{"num_hidden_layers": 16, "hidden_size": 256, "num_attention_heads": 2, "num_key_value_heads": 1, "head_dim": 128, "intermediate_size": 512, "vocab_size": 1289, "hidden_act": "swiglu", "norm": "rmsnorm", "norm_place": "pre", "norm_eps": 1e-05, "positions": "rope", "rope_theta": 10000.0, "rope_fraction": 1.0, "qk_norm": false, "attn_scale": 0.0884, "bias": "none", "tie_word_embeddings": false, "parallel_block": false, "init": "uniform", "init_std_qkv": 0.0437, "init_std_o": 0.0437, "init_std_up": 0.0437, "init_std_down": 0.0, "optimizer": "laprop", "learning_rate": 0.00118, "lr_mult_o": 0.918, "beta1": 0.9, "beta2": 0.98, "lr_head": 0.0402, "max_grad_norm": 1.0, "warmup_steps": 551, "schedule": "cos", "final_lr_fraction": 0.1, "batch_tokens": [32768, 65536, 131072], "max_seq_len": 1024, "doc_mask": true, "z_loss": 0.0001, "train_tokens": 387800000, "max_steps": 5365, "dataset": "wikipedia_en"}
Each number is 128 + 24 x the weight over its row's rms, rounded and kept within 0 to 255. Layers, rows and columns count from 0. Numbers have three digits each. The size before them is the row's rms in percent of the matrix's.

# layer 13 attention output (transposed), 256x256, rms 0.0485, rows 14-31,141-159, columns 0-255
101:192146109131124122173164171104146157099103115155155119157122117125102144121100151118122125098130141104085102134128144140089158120137103143142110057124146144101094140102104154125131172120120154096203137109135137121101114164113078094130108110154141093136104137134115124100125167140103137169129114117131126164152180174124141128153121111116150102161101129137152117116156117157122111093134093159144061120144148110145145137153114134121120144153126152167143113176151147153179123113183111122148166114186110120125132154139154135135123133135156140089138128136129160129121163134122107091126135154127130116126134156140120117139129122108143124149165167205125116140104166111080139129143157119116175117137134153167118117142144154139157160142135137125113142129147160119087102091106150
099:134081138087087103126125088160146118161126115110137148172106123124189112121117147139116132116158122133176108110118153107138131105128149170109122117137132151078114122117132114124107116101074137093153095109106109142098117162072152150131073122146143091128123146162112118137159147111120120129096168106139132162098138104121129131093099144095065113136127130132176114135086127098166141130133120108121105145115152148114044112098114084128181104143151121115127102144135159143104126129152114157119173119160142142123121078095145109155171164138146128099130112096169093128122133108126094099131139151126087176071148098098091108122136103130079100106140130104113126131102141180113129151102139147093119130133126107102106119130138145101123130143134141123104149129131132146145121095145111
101:132108151124146113100167086116098145116110118117170130104113119131105101118088123195116124105110105091123129164110089108121127099149158115144121129128123146115094096113150133115128122097152086122105137093135130143155106146160176128137079135135135095113142122115159142153127113119170142122128080113143136125105181105161112152112126114145089141125195123104095108139140117074096117127157134101108164119124141155140077117117137150181161116100168104099166128082155101136111129150106146122090117108113106149119140154112142133117126164120155091120121143138113109120126114133126141152093137160103115127117147101130104152108128151156122131097089095066142158164131164087094134093123143094120180133111113118100107150125110088073159098123156130127154160125101133155157133131181109
111:102118139126082150119073151129139105109112129160111138151136134116144118115139127151082163120144161149114113115132143112162138151130087079098121152143159147151126120129155116134136142103140135134130120092175099130130138123136068154142153131103140182115149102091123125122118072170141125110148104138124094120135069160136153088137125098100135121114155147130123143142152119115148108145149131138124181144140086130145142112156106118138113149160106098143111158123171088161136116156171140178092127160153144173125159100129100121166083149150157141148136098146123098089125067099113117123122121124174145130130119100111106117124145160126100128120147154113164126103165091120123136075120105078120096131130139124061107088125097081140126121145149120097075127163111116134124102109131135
100:127082130109122121113166096153133143137162093109162126167158075121133115175116115137149091147149146110096126101113109144110099106143157149147103127126108106122113155129123129158082121079120127125123095157126130134074121179136153088138157116122118091134139121184138086126136122095174136159121121096097168139122161101115119116073168155082125120111144148070154135099143130093109126128135119125144088123106156147149064145176111150159176097111120092117116120154118117137097107146102124140118105117128117144100136138114122146160149176127114141142106091098152149093115114115134063102116132144118132171091116125106098136072128146105107136148102122139159115174125159106116158149116130142101124116110091145079114137130110134144156132161106117108152098137134128153135139143145127
107:112182159073136146125160143105125198152080136147120118136122127136099142120155124103108128144169150123123146128153125113157134079121101128112128149127149122110145125137116106123146137100130109118117175122112156126171126135144142096107116123156118111144091108100175137087100093099092121103147128115133129164134100105147121142125116124131096106101177109126113114135118114103135088145137124142097151170105111105134129119111128074132101145190139160152101107115148096167126158152117170126096120147125145123116155127135120155096105121091173063115124190146157110138124102112147169143129130104099135139138151108135112141138123145105101110134151092131142166145138151168163142100097130079154178145105132110088135147147099127104109090090074082128132100133126131095146138101173120
102:126093180112132100140141120163142130168086162128076121135189105120127113126150145112113121112148152160142128077116103131126116103155146138122143120120131138124096132102132091149105088089120139131046134162116146173089090163158122118173097166170161105105138100127158121158149161160157147142148141148098131134168128109137157108054104107117148130098143152103104127076150100103126148089136146109111139133141112133086064112152136166182170114137125121140144112092170086150108138188132130144145124102166131144141154110122143130151133148150105105140119139119138144082170112092135105141146118103124079143109105139115127134107145108130122146149122104109132167111154133129119150123126118141135105124123105153124105108095138136119132114127125103143141125121124125157172151126109140
103:124105159101160166138124117140127160121142155134151097086104098156093089127151118137139101129123112149107134055106084114127124112108092179152130099116126119073151125148143141111113133148107155126152122138135110111119106099115157108152071165094127097131131105114146155122153110121128134124095092118135121174132156070142118119144147133112112136121113079113125167124126145138130164122178146109118095113128124135146145125096096103141163112141171111090105127114113131128106159195157116125082162129099141096120079152148116140134112163105124135101159079079158138125113163159097107156100142122086113098184147138110142109127115130173111154110162118108095138121158139126145130116136109115128144118121105120106158105111119165106076117098081125125116100104133077114149124131151119
090:175144149128141125124143142104115134114144151136150102133142070145103143131125154150075111128110118156126124110121155176133123106104134143110143146092117140133150136075127080143135095139123150146079110145131093148117115145137095113172133121152151101126121148165125103109151152109093169104110067103112142113106117104107122142109145170105085134104140116113139110110174155146164119116152111150090109198161136127128086142105129119138127158122147146128116102156113152095123102141106158151113117119093133085094146067118112142141119074139111139118121137129138177115135166123138123074144133143158064144127106135163119110139147125139099131099128102154088159156133099095156125148148110129168100143115154138184115118189076111107155126130134146136154121126089146108145151137137156
106:165131147120160164195148138127147190164148147066134105132131180159104115112079132096123147148086109095164119099118112141137123108128142117125142094098139087147077172125099163152096133094107138133176080123121143141119098132119152118150142116130117130178130075161102124152152133101136081137109146106075142121129168118125119122108151140094155096143111148127162113112110124132100141134120119123147113130149163148118147140132161146180138122135125142142118156081148169115164141120103128114180126078142116124099140160146116094134128152100143139113156118129138150139140162158150095107130151174131111184111092108116143123112130162132123171156102146148144098145100153128131119090148123125137145086129133116148097168090137122143160134124144100117154154140143122127111150156138150
091:121091149122154122085108103120132145161145138111117119108079116094110138137118106152096148174153148082163123122115114179129090155122147141158133121136118097132153126135116117181127104126166075167037159140092118153160106142111139127169102105114134150082112146149109155155144106150125167139123120091130128123100119101087156170085131188132132117078112103105144127115141090091114141160154165124133105146078136120113073147093117093132109121111109110127110115159109119092071125129117142153102115156084129142122113099107085153123134117098130103133131109160123117115113132135092103159155132143124137146161088114114112126073123138148136132099115111113092139072135110150121140088117112125134119100121119159136122113140125124113146114117106130139153137120115083145141167126140114
107:107150121097156161148129145131115165116142122102142123129112150149122131113161147185104128133122126133119148069126133144120095092107157123156107146123141086109144105128121150103130091130132142134172053134138153109112156102106164139098153140075096134174106140151101137088147081066118135140119141172114104129086145103152117133126092088074073125161144106091114142124107135106144139151156113149103177125160145143142146153131108120155136141117152097133097132098139127110083110111141115114148145158148122096110088154173100156125125115138113116148137138117140110130108091174119098137133103147137162157137086120107124071144135068162099132141128094145139139125134124089124160152097132137124118132144103133091156134086085140163113133136112119119102086112112110116101140116118151
102:133147158147139141092142087132201162142140153110103088108141133115069125089177136104111103113113125173122136134131127144119111100086136096115087139087121133100132136106107130143116122180120123113149137141096090121136165097146150113149104159098149088132137111127131122096165143147116157138125119097164148075097146121137165192129100157143101155145108116106088134116146126105154098130147111094113157093135118117122150133106128140107130133099142121144133148125083119105089140084123127093142122095077116122127106162100116132105129120110132114124122151132124166113160144154126111129100117128124116064177118076153156124127130092128138143167118129129080160088129119090140132148139130136123158168150111115181139097127105157110123181138149178173128121099123148124133132151113099
099:156139147132155151122119135103163128117118132092102142152124094096131123081134151120110135120141130171146156159093102100151123135162144155147124153103143117092122129076108136118076119131082115131058165165080117144069127116154162097142127159152146129150134140120094133168107142125120114141088118123165132135156101086107162116101094110155133133119136145090167166115129170074101124140112120197105068133139133090100138143137106106130136122112169124112125103103156148111152142118109159114130125111116092119136148107119111117095138142157092116150087180119151138152149133086120141143157152106161147135125128140140103155104152112081132164090119122144138178104113137129153134119123151156150156151129141140153153131102138107091134176104143113120153123139151096150154166143125142
105:164112141127130097121127170125134123146093119116175097173122092166128129148142155118140138075088086114104104088089107154134159147086119084153123120167123174105138131151122145122110130185116153104128099112109118128111153157135158144160151129164098107193134094130139102103151139126128129143168112166110143143153149145108104121122120122101103122141090136113115164130115110157171130126127143141142104144135161140145142123127105110145147190122138112088096123112134139121157126107121105117185133098164107135103089124155132111138118121117109127096134112139140132086113136128166101109114160130137141158104129070112096101089134111079096187158131119115129116095104135142180177139168134097149136139122136110184105151125129141170185145095114139146119134115148122157140136126145141
101:099096082110154125131163174157111122144122049122189129114145133077163145127151093118152103119113110124117068133136137114159160131124116161127120113092153150153074154146148148135088137129103145132110122123118098126082108116111101106163145116168159138146130130155061119121118147119109125149099149137107108156143123152118154105125117121113146129139120173097078126082132134138139135099122162144148130146114119129147092101175118158139121116145114102122160131110151116119097101134139111140107144110166135132172129094153149144168163129112103137113128095129118134144123101082139122153081124107137127159109106119144099087078143115121133131134110118149168148126114162192110105138129094125142109137104118133080132166142122088162118167163158151095098124107149086131121118104100109
105:096118107113133150083165122135140087146121163106117141139148131139148139149139138124121115119127155160170138115142109126144130115132160093126079166131130135151116135144088147157092092136127075099085116159111131082166153153174159121137127158123138155122101133152140093175140151113186172159138127121107101097109153133159160145107120094146136129117140149134117179144155169111162167106132117161148147113115138136123101101139127164128106088097105118140132144095141091096093166149147113098152127117145115122168044115132112144137154142166120139172149104139105102133117117096100106114119128135129111143126096144121145133167117120075127145147147159108165121155142122075100150123117149158136172138102077137166153117112141115109133142157129162151158139086150124151124161112141135
098:123059139111107143146119079129093067150107126090111143132118107061151120138129127151119138152132146154145163101144169146133143093125137114105165154122143124147120109105162098081111112143119137123158111147115114119105123146107112148131141106133177126104088093156119136109115120115159109143165182133127116147096137151135158123111145107134139169123126146126106099136150122155142146155106150138148188179131085158105086113150124124143102130131123095111131072135139127133093151087088115168100125140144150137170152127098114100116121132125118083123139103128138113124118096129104102129109104091109155120138154170167134134145179120162148118127112093138127126131127156140145090159109101079112067188150145136060110137102114114116136126145093091098118127124135128137154118147116111
089:075103148137084119099146129109145107126149096126089139148130155121119099168134113094149092142128163125123138085123119124110146131122147125104128081120091144127147115093111133106125141146069150124188144121123174116118116139142169149122166168128165134089127157170136143154138110140144141108135156110091160095155167142131093118127121143122125136155131128114118146146111151151191128138142093177139139175076161136113110159174157144166091161129112092142120142108112139145148102171082112126147160159103116165139128101102160118121108098134105177152118132132169115141136117103179130105109172145109136136110148122156145121136135095084139119136147158133174110147115159098127146105123149173111158148168114165136104144109135144112155138144127106143160163109146125161112153155135138
096:113121103098127127187140113102116174133128143145128106139130159135122146135130149160111116117094198114114118076147123114125127138140108161120148083121144102102098151103123119159094138102131165129202103130116141145092156115127134130136108122118148155126160141097108130121136129136129139137116117140181118111143120149136151095182125139118092099172125111112145137130135115119140096126135148089142103097133124110108134108150101116166118103164114120157153121129190108172155123172168115135115123100136112084167131180088136149140138153117110128161160096158163142133161119154143121080091116136129146095097149170108093119128124088120125085153133161175135090120114160163117121128106146124117103161149126128100105117115128142183145173179129155103091111149120154087118109140109142
093:156118115190170103129107151112115112119108109127102112123130162105134118136126107148154130132121110072108095126127142193099141152165138151099149105140136120137062138128156131141184163107110103108254094133102131160151133144138116122137164118141138129137132134170121151123120139111103106051114123127126173099148103124150108116106132188077119124091153149092156096145138134113135099114158126093144131107136143138133095127108161122111151153106122130122109137089131093180106134131125147144148160142186099155145110107093137156097145122142175167127138085111124110118121160118128161122131091116122152159128156117148118095155150163124140147139152139105129120146139135146122124130127102094129122116150082112138123120135122114133138137118145127110101114123137134136162141138165126
102:086132132073162152156106095112131169092141152140168144118128139132128080134099143140121163117115149082145127175092147134149159140121113097188155168095136149146131112125159125161123128112114146125101121120143118118099085087145127168142080104112123108052142090110146138145137119099089136114105081110172150098122132103138151150118119168111151146098136093082118097105122092110115136124149145081106143115100145125119117125098144119128096142134157138140138187111119103146118103146125159135106154127113118098120106132131160142098114132169144115106131085110146122145120112126120147157149116157100121095144129149096055115155117119152137082092106135122129133125162125095126108090137125158116169139152084146104129151142098116111140110144133163140165117149162148129089127162138110
094:082117125113137093122085113166164172167133104089164164122157115132132136122173130157146145119133111147090102149148086112152109105109159111115148158122142117096090167147142121107105144140139138140063124150127137109151153092129101110121106105143106152092114135102113166078150110127109127105143134168102110195103146163159145122096099135115163162119102157122147114134102129106138122096126147116134126127126144144132166176102098127142107160143086117150161167175120146090126076150132155132108141135143154144117144103123096158150096182128128122139134084109131148159115131110114122146145161161140116122101103147102092142152118142124133146143128146175121105094151114133106094093092126149154125137112162132145135130154101102107152101133153099115099111156147110144137105156105065
095:158155104122147134149152110125099153095140124088126137133115153134112128119128128142118147152101089114121108091131152144111105091086158117142133133147134148202102173129146145153094125099126102123129113107122115167118144147148125138102134169066148143147141110090121140119117125140137114148113120160135155120134097100129117133115113159132113125184142156117128143115176148102129125131112094095138089133146092105156109133154114134128155142128109145118091126048146108172113179086126120144123124099154148132094128128100110093106157159072128131117175133090087152120137125125172105085095165147116150165142115142082103143092156127100104090114143178144173101151117147109118148153090149146102137143106132108107095113113126129157152108141104099130155189138118155133164144158126129
096:101126116100107164102165135121132174130107148108077101151100112116080109167125117115160129141118171074141114071121124154148124142122130116143117116138112141141150123162152121112110122138140166090086135146139136161136139146165120146130156120119141122130159184144128160093146116135135117125140098124118142097145116147147141124131143085129150149146156104133068110136142131133120124166131158167155155156123100105111179138145119096122099131171147131075131131104145053100150115111149121132122118163098176145141157142126135126098108089121124141122172137177124122084112118121170116147088124155135113150140117139155132118150119128099098111103128077130143142125113097177141166162094106117099213119110141141102070117105163102135132116084125134145099126145138122131117110129107131
104:134083116161112120132129117148128104096162135096086120141174117098131122098105160116095101107160124159168205114149137148115143152153144112114126155123088112160134158153122102120094092085100173135053162181129120127165094134158120106113159161094155102130151130094108151145124120135130147111132118102139161133156111132139134133148105117116138129146125156140113146132132102144137120120173124156097172116146113124127089116114179119158102135138136121101109124133115100151149119187091156156153118121127120119097108106070140113135155089179147102112138192153123109088137118098118118123128117120166121140110078137154125123151175116080123080132137134142158122123146117079112142092113125129138123144122112139121114109155143111081116103175120127105110141147128138101127143153125130
099:152116129136119135099147103113119125149104168087114100140108136150151133154161128152108111147132150102149109141118132120114118075114106149121144128142146121140161106131133141126099159076085113127177102117158119103121159116128138169095130141112140156141139184125162106096091162120138106081105066125116095153138147160113101168182171086135141091125130098131158124153090149119157113107134088133103105120121121157133137072120069104157140114111123133124130131128133131155113184155156148123090108154077132124134154141171128072094136122139113143099133076104152133108140136158102106134102141165099099111164135150152131146138095112108119105117123114150127118117138107101108141177151092121150144067102119149115114153109111122129110120128103099150103140078115121131104109169122157
105:175093103140095138100131100109140167177112118111128075120135140150133118170088146118112124126128152104144109119129145110112097138127128140135123132117115146134153102168122130121120079135098138105101143099113084176139146151131153110129108135122089166142147136107114100085119161163080138100121129170101163141109118129127108129126130164129122131079097133063104109111152115126156121129125133126143131136086159141126129123125123146113140147158134176142117118118156109162113159174105159130126152116111108103058192135102085132106147166094126137134147123134141129115165157135147096131152098147131141132125112113151140118122133096144087145081116165198135130096109125164144103161127128084129096141134140135174071113191097168132143134094138105117124118121104159095150120157134125
094:101118137150139109180141155125176197149131113146120122134168183156101137122126132118125154123100075137125136118156118141130120169132135139109146141119141105100053135112110143135112111106127116128177090125106130145116126107125149089098118120091091104130153089077147170115164115064114150123086154130115148103129134103126149128129154108137140097083144141158121156128156093148119118124155152129161157111131113155119099138131161120163119131101134156113141184067142107140143130147117133154139141088144129120066143119151160144094120143111167106114128103137115111093145122108130131130133141080125138132109131111102135106183141134128108173166121162115126133142115131185123145153099115136138099159119147126124120126166115101109169131175137146153132103087179160142104108146129151
097:121135155123116113119137135125154148089126128128140137142099111118092128104135152147126107103109141131117101124122112129089112110152113118181163150098178118159121108105125131185116137154146098130083145091168110127143171126117167118158077117110127155123108139146138141136147123179145152130115126081132144133137105150086139117102087116098170120141145144069152074092108121099109159106135100144097099114137133117090081139119152116155113104103078151170134124154157140141083138116117123140109097153112113128093173119101101174090144124117124086189157140150153142157098121135079112150159143165139099091150094122129139135103120146140157123085112109110120127081131120121149152166133157110137100107132157116145114167154104105123104162105103112158139121172097146132102139142120118
099:127133129143129135136154125139120152152156105124171092155130166100121127155127127122133088105103097129106111108121148140146126106094138119152142133160114135121081139118117128137113116171101167174186087121098094139127117134090152113131165120063071124181151121135095112110139126103120092118105119124118134122117140092126162141134129169116105104101104135134057132114150087150125138115128118097142122086121130119139131136109089107114155112119128127113123196096153123104097140161105131103143199136143133089078093126153122164106137136106106122118115078146137127135122125170176121129082159107171134148106114120137142123128142154117122136154130131154141133147140154176158120164107079133107118160160078138164139101157118136183124133077140123154118091116160102129118116135133132
102:137172127127124122122156152097177173147112148149119156112088099105153129112166128109089125133148091116133158183146133092150157144072118134140147107146144141110127115109116115147148125200145140091126119125188121098081173094098133120119045119125116112142150116135199116135134119136158156116123118130116121166103100128118107111113102140168134148134144099093129121131070125118138121131149130131091137129093136104090127145073089168160145147115082103202157136094156164129101163118141129121116079127116123153104144160123127170101152138135119129145119164121145122143095106114118114132128131135084135112132134071137109124109099123117136117140140091149132126152123131098133143155105138136114127122170133104133106159145094166108119139173142133146130133137093122142112136132115121
100:162137173178130135131126116126149111089142158099107116091148129116107123101098156179151148157134105155134141124088101136136095119119124124102119143109170090116154082109178109141065140134137107138040129149109108144128090150171112125122151076147154128109137147135106143145124115139116157201065080138109163145147133098119112091113148123094131119095117102149136119141130126118124105136096083128149106107139130100128142128143142157118111132136097117087123087097084129084158132128148114139112106133125146097104132100146136105100119142110146131135101145167151082113153133124104149125173144166093078101114083150118104136108114142165146154100102144109120108119143115113103109168144124116123115107122134162117096122125108115108153141115135177144115151126153108116112111141118166
102:108127142164126078146109116154178123145079102130158142135127130167143145143171137115096121120123100146125124133138140140125147131112148151151131128147125097105118120101156149065163146154110153165114096142134100128094124117117104153117136126108097125161148104146149180121147123145121131112177159142102103157163140132145161138116138096142111105142139154106164194098127113143119111138158184147172118170165137104082148122133146134163155156131134087098148121150127149119142089146121097112144137080116130139091099090132125160143141166105096116102120079129148074151159144120091116102151131140145125124127092128126106092143118134082091192130167150130117107124162133177149115112131142135138125148122125121146175181153136159115146123123109126151153107126150163155129131095176137
104:119116058081112099087152139146129131195133113155144164131168086135141124139103106101105160134116144122118145120172159092134144145151136140187112122138102108116136186169136080110118104130138106132099143142090159122110144088085109115128127097115113141127094114107110144151137151097084135157112141118121128141138140151102146113099159141148101129129086161151145133110129112138147102119131139120137128119103116154142108111146130138164159146148121125143165129139117130096121117156137147092150110122154135096137133100126111143134117170150112132141134109135089134099139121107113133112128119108091128118083144135111105076141094106128161106166107128180140122127091155157060156151106145149134105153117137121072124158116086108192176122147137141107117103087155062130161104140126129
100:089096097144107127134147152099139089125113132126140116119161117155149178152148128117109130132143113153121152112150146135103151132138101120136131128142119085154131092141134089104110098124123106119143118158121126098156144121149135137139117141128145152134119126123146136112126130123119140120137128151116154119144126119156124146111130135164154107159097111098122143111112134108078166102188127150133154114142168103069110136134129129176132162151126084114120174131108121132097117109108147154131113098163105105199061123103151178112125195169123148151144135148121105154094162089092147155163105155150129134162071132135109127125066170065118117131080108102131103152154160121107123104124119145098171148129154149084147157146097126109098116116120100128137100092096131143098096116172129
098:099153134155149115125131083114152158177161140096163115160190160106155102116146093160121108146117126123111115115115135166124177127110106109140104141138093124131057137108124185106120132115107156113154104163134139145126140135143125109104138121134151137132144138098157158132135116115126119121114183160106140141138143112115125163103109131132135151134104175120130123111132080096137146127133150169107168097119101168112150123076121149131134181132116112135105120128098123129151135064110153138142107107186121150180135111168133123099137184075131143119087125133127126097120094161081158113104126079119136135134113137151077110149135153138137167120113140124131135152102124159093112124130150131123120134132154134109130135086092129122145091181125133110178157098160152164092142146133134
# layer 13 attention value, 128x256, rms 0.0513, rows 14-31, columns 0-255
099:096133155124117095157159097108137181163113139141105141109099132125108139110128145155176142116135132130113142127166147173151128117140092138122151130114144151161134167134105125170136149109089126173148123107150135136162115148112088155127166063139116148164174130121084158095126168109104134154138115124164164134159140152121159083154143170115173128133115119151167133092112128116105143119139109168126090115133137118126109121140120106151122108136151118123151138127097107176148138148148116123108128156130115111157130102105111071164115139130130086116114100132108174154153127113142083137088099111128142127099156141132133141114164088106120110154127151176197123165120093131080161125129172111114107132112156157152126144137160179118162178135114107091123169130156137138118109120125105
098:122147105137097128117109118085119141122156115173158153130098116135102098097121103171115183116081087098133121097121140157142138166127141135100153132132112113135107153138106151132155123106145150133120141156107128132160165088123098126153122120088110126109099098138129181113168164109097151134141139095124130165125150142114108146073189135116150154152105100111148123121120141140123128120124134134138127141115133145119114106104155075115108142141130163164122094123145118114115141130117154186111108137103172140124098162095180118122146109105119104093114094113183166128132138134148138170140114160109128172124129105115094156150113131115161170115130163109125129168115117185115119105109145144074175082154151157149116142078125116157145107114158132096143091147108137097134077094118155
096:160157140136098102094115142128102130145118132125167172095173145141117133130110131175104155140180097101117136156145086122182136171109146169131103112109113142124124141110120106128113135082127123124119153123126127165127139098121148186137134106135173145116114126124125121108153144140154101124141116103148152084104156115132101095118166097157129147097132127149155127149138094137078104120118144145148151118170121166151121174164138147074144149160147172138118145142129111128139098164133085117117119147085136122122146154155120113111115127125133107143136123127143161172115119138119126116145110136091154154159122099143149100092124104168147106093093083087125142113140177115160127101127134149080134073157133129099156098145146096146112139164097116166097135084087100145107164109111085
104:106098116092118149113112150133121128138137173126128130172128107154117086110148127156137109150156132135115144136132176155121112107150111154104053119137158141087126131112173143113127140131133147158109148110182125133085156088145114111147109171142160171131144142164142151139112120142174117137110117133090154120098098123123114099119106110165157137132139149101095131136151102120168127143098167147134136096144159100091160136103141106114136163129104097096116126139150085182170085156134116148119102143167090154167105172118137148144120156126134116145090143117146145111106140118105107099130092122082142140097147123103117098111128124135148182151141109147104106135155113118094157090144160123101111122123144096114143082142159119156165131124077099144143100090134188123107158148142147
097:125134132153098122117116117088142146138146079145134129094134145114100118129126086102172152161179129119089103141168083135154114087172119147147111119147147136179128155166144131123159100110115135127121110119117117131101117126096169133146113093158131118143105103131095087147169132129108158160158155099125110119121113146140145122136172141112166123162161146098109124115118167145147139152192088158102130132133105128143113168157132130111124141153144146116139152099084084134119143137144156144103161124188149133109088147124086110149176176106133124127127084109138147108119119106138128115087132151073131169120112081123142131093141158126128137126133083093115119191108135137117104146116089120137159166106123125151110114094084090089143132117119124112156150108077123111135136116123117
101:118098147155153130093094131106150139146115162095158052111130166104171115100118132091156134125125138153074178142147145148123118129128098128107138080131131125101147088103125129087159129084164143097117130133142133121148153140137140155087152142150153118136104151104145115135160122134096105098176133141122130149151125121088088122161113091168164168105145103122124137106108140153097104122145148131167168118100134126150151106099139090098089093166146105128168135099132101121120123115144087167124132151082135141123103125147144114135127150115120101115150119109163142127138126160119142141160130113151117136160142091141160079135095126081130093143164105110137134110106117150134185124133130095131093108104123119139151147093102133147143165144119130078109105170124128174122178100157103
104:096124115176117121131116134095135133137119100139086140099151105145096087130144097115128140127121093128128122158139162157166100181137147126149083149130113141144144116116082132123109145078138078111107146158111147124154076113144135150096109157123171134121127116130134108172126098153149128175133130122143170167118176121105085122115130134118111140092100125088150150086132128114126163117110127113113116125121148117105142109146136171162137135144138127127136122114127096113146084163089103170140113131192159097132094144139113174118119147101144080145121137110121106147133114115161099105139110147122108140129120085148157195128130146118163139128130163112134126117114094137166108128131086133118176156133110085120131140105114077069160111113132156138149131153172175124187151105115126
098:119095129111094130098099100115138171118111157151141146153171146128126155147120117135139097154081145110136099124133134109084093115124115127134135134138153134066134147146151129139147112126110096148153112138139108090143145125143086128170112121117145160105103151094135128114143096108127092101122139146138153114149103137122144136148117089135154106137148120140148152144144140055167104112107076098134151158120112142107098132142113088156127178152182138137173145123100130099117111158110122139109104130101124112132124144134139081089139063084145167140150111095128145129165104134117127086118125117138112166154159128102101130153128095131138118135154121082133158074151181072122152144079092120140113111133149113135079150117128063100130147137098107098136100122139123136082121128096104
095:179100100092089105093119136084134120095156077151148104115130116172086097172132152145114139134134109119128133148165114152138123138160148189120124141134110159115118144149107105134135078106096107094136121136093153118139100134161112154110147107162184114106188140147118144097134094151105131134150115102125093111132150166100118128140102111153161098144100103110162154104141151124149075109107120151142146142105109112105112098121113117145113134168127136121161126155106108150127142120109136158116149161079127160121157090130083142117103160139103113126118151144125133070151143148174131129159144137110139081129111107107131094131135114105173114127147083155124142136143130129175099116126102116166123195102120138159128154165142133120136120089163114100171140119139168137138139126123158
102:137120110143107160182122120151114141127122131140141130123139161130100145147097101130160161133130093144115094149125149108151111140125100089116102112137121122147094162112125153163126144077132149124112080131191122116137118136080120148101137133133120126124110111133101105101172105092137138136135141143110100127100157169169145142137127165140112108104150122166146127121092149163072110108128134170140142138137165153087100131162100161113099123146118170091081167131093153108141123115156143137107126119140097077094138128144160107134178170074115082110144162108160119138150138132187109110124150151131108119095108122134133137100164129174095156122149147105164118169114127124122116133125099079171113136149141156144149173113156164173138120118151106139120147144093117134138171126162144
098:121093137126137155090156135125106119149117099116151157115134078156151098099118147135131098179119153134168097148139088125096134182144189170133119095133173133105139096119119091155121136145111152106107128118131114101158149089124098135151143165094118092132084098116132133100111168160141148175125125096149139131133113135110086149142088122120138147116103128081144140173118141129099123128093118153147150103143105142090135187173133165128090142100178116099134120135088141127128161161130152133081143152149116134112172111116074102148122119107088122140155157125121099107132112106127168146144155152134123090121145138084136128136142129130129071120126107124116152086100184116115134129119120126120107139110138123162118146126107090107099171102142152137107120099124126144124120145189133
105:144140095087101124144108128143117116118163166087172103160101117151138173136108116161119128109105097103089135110093096125119088074112130128171073096160155160085123104107157122120109126101111130130136125116141132142154125098111151140131120060152142153172134102110079111119163106118090138117151153136137158096132129171132106150170156122151128104121159098140123143149119175138171138121112120141151123152120110106121085146116099115167138097128168141179107142148134145143115144126131127139138146125113128135120110122115165126159177136103138136124122152086158156112149138181079110118145150149153139151130090078125143120091108160108107186100112139120151159158137124117125145074134110111103138123148113083130142161151107152120113109117114107157140078144098098093128109137109121
103:092149129095141113115149155111118150100114086091135161108132134107151144144142109118060110097174122155109106123133134101148158168111096160160127126160135167102134143069118110126084093138119137122138102100114115096162138132113104082147123148111140127104098141118139155117099110150157138105115092159124136151150118171131092137098132160119097129114130109115113127168118131124130134135111119123169134133134090148151103176148132111120150156177139180153109145138152107112090148162101156122102132112100100085155108088090070163115156122120119124147171149154139114115183124124109178122116118129185132102140146133118141139190122096121116125123086109143137147109164131104131090144139116131126131136131108122161130072163126099120120170123109122147104171105123111139098137153123174
100:104123121174139114122170137137114101101090098144138127104161120123140129146141145146120119113067098151120151147123092166117095138102144198121108166106131154152146074105126122136179103105100081120141135168127115092115161111122150095133114127152155109139089135108134072089161088153160192122173153117136118154123159165138103124106096089146106164086116127115087118147115162087133158166139140159114120126108185113132128080115139141108118157148116128118116161124122140102129152107085131122144144176139100089092146114142142112120087140133124131151129125108133159076166151106131144153148118115111101141134114150107123126118143136154125119134132102120084169132072113114161125123119150130149102146148132115118101122107135126121150156135150153146137135102175091127110134159149114
106:110120133130140131135145159154154151117155147150081135130143171182131171134137135131115131141142087156083133119089130121130125126109091122086108093089161153085107151103108146147117096142145140154126110098114101098142163128122125149109110139129105107166189117123103145110133108104137101134166098113135098152109115161122145099052149147113143118141128109103139121110097134139145150087129155138138116152116128153116164097122157112137117117071098104094093133101113161075146098109094122138118120098138100114152124148168157148135144164083148117174119188135119110108154114128162108095141141187100159184148121122137120154141134179125105108125123133124142168143150169101111136100157136138117123149088129124117121112141130166128124107121108110123151142115093120083094089108159127
100:113155116110113119159139145089146144160073126122152118123154163114129058124161124123151152138129082100093141153151157090110110107158114121103124134114125120119107141162140108114166127157118135133119134105117117120151101120126115129117129090117135149155133117144121111103097096115112116127094122104133176189085133142147180137094159142120120154122106141133138167169150126141141143156081142129109095161119096123098112100144096084112113138119080180110084116105149122169154135103150133103152128102108079158131113147174135161172144137141104111143140093130136102108166120076154123067105110135106149123085092131112156106112144119114118163167087144144139086100102148157118147113128155156091095145124132125129125154132101104148155107138119129152146125158179117106127103092125128
099:161131103156130154115155126112110099117115137104095133150122144112133173144136129143095112123066108153113138119149142108126165131098158099134131107149136091142129121124105129115131077108143140137130160118135143096135143117118170159134112124110110145113129160104118157128095087123154120170111135148144152119130157139156101060057141145167117109105095134143088121128139178103101197106128108102138128128172120100130113190167109153151132142129121172135146114114135082082088134142104078151126096097188113111153137161092101123163126180158125126133116106106132077122170123064146152144144138118120156149103120091108128140138097144102130105095119137104113100123151145120107106099129135111117172143120110128103126136122125142099135112131128110179133123127122118139094113086144141
095:117096084106144127155131096127114123151159116071149151105110150131112120103162124119147150151137153121116094134130189115161136153160127104151151143128113138140136145167164130074138091103129160132110132112129124121106120107086117116143135124134125101107165100123133122146159132159141140094080130138151089185136146138150108158109102126138138181124137177100122144157135125116134161093131147108139103161107131118154135132110105118097120101131072076139161136092148122151111118091100134134136096121096125130160146180108148129149143146127120118155108108133129158143155139159094153097150136132106130172134120101158147114113153153177099168112127140149096124106131171114124092148188103121143137097184129168138136128113133122114135147137092144182154124181078169119124170096120140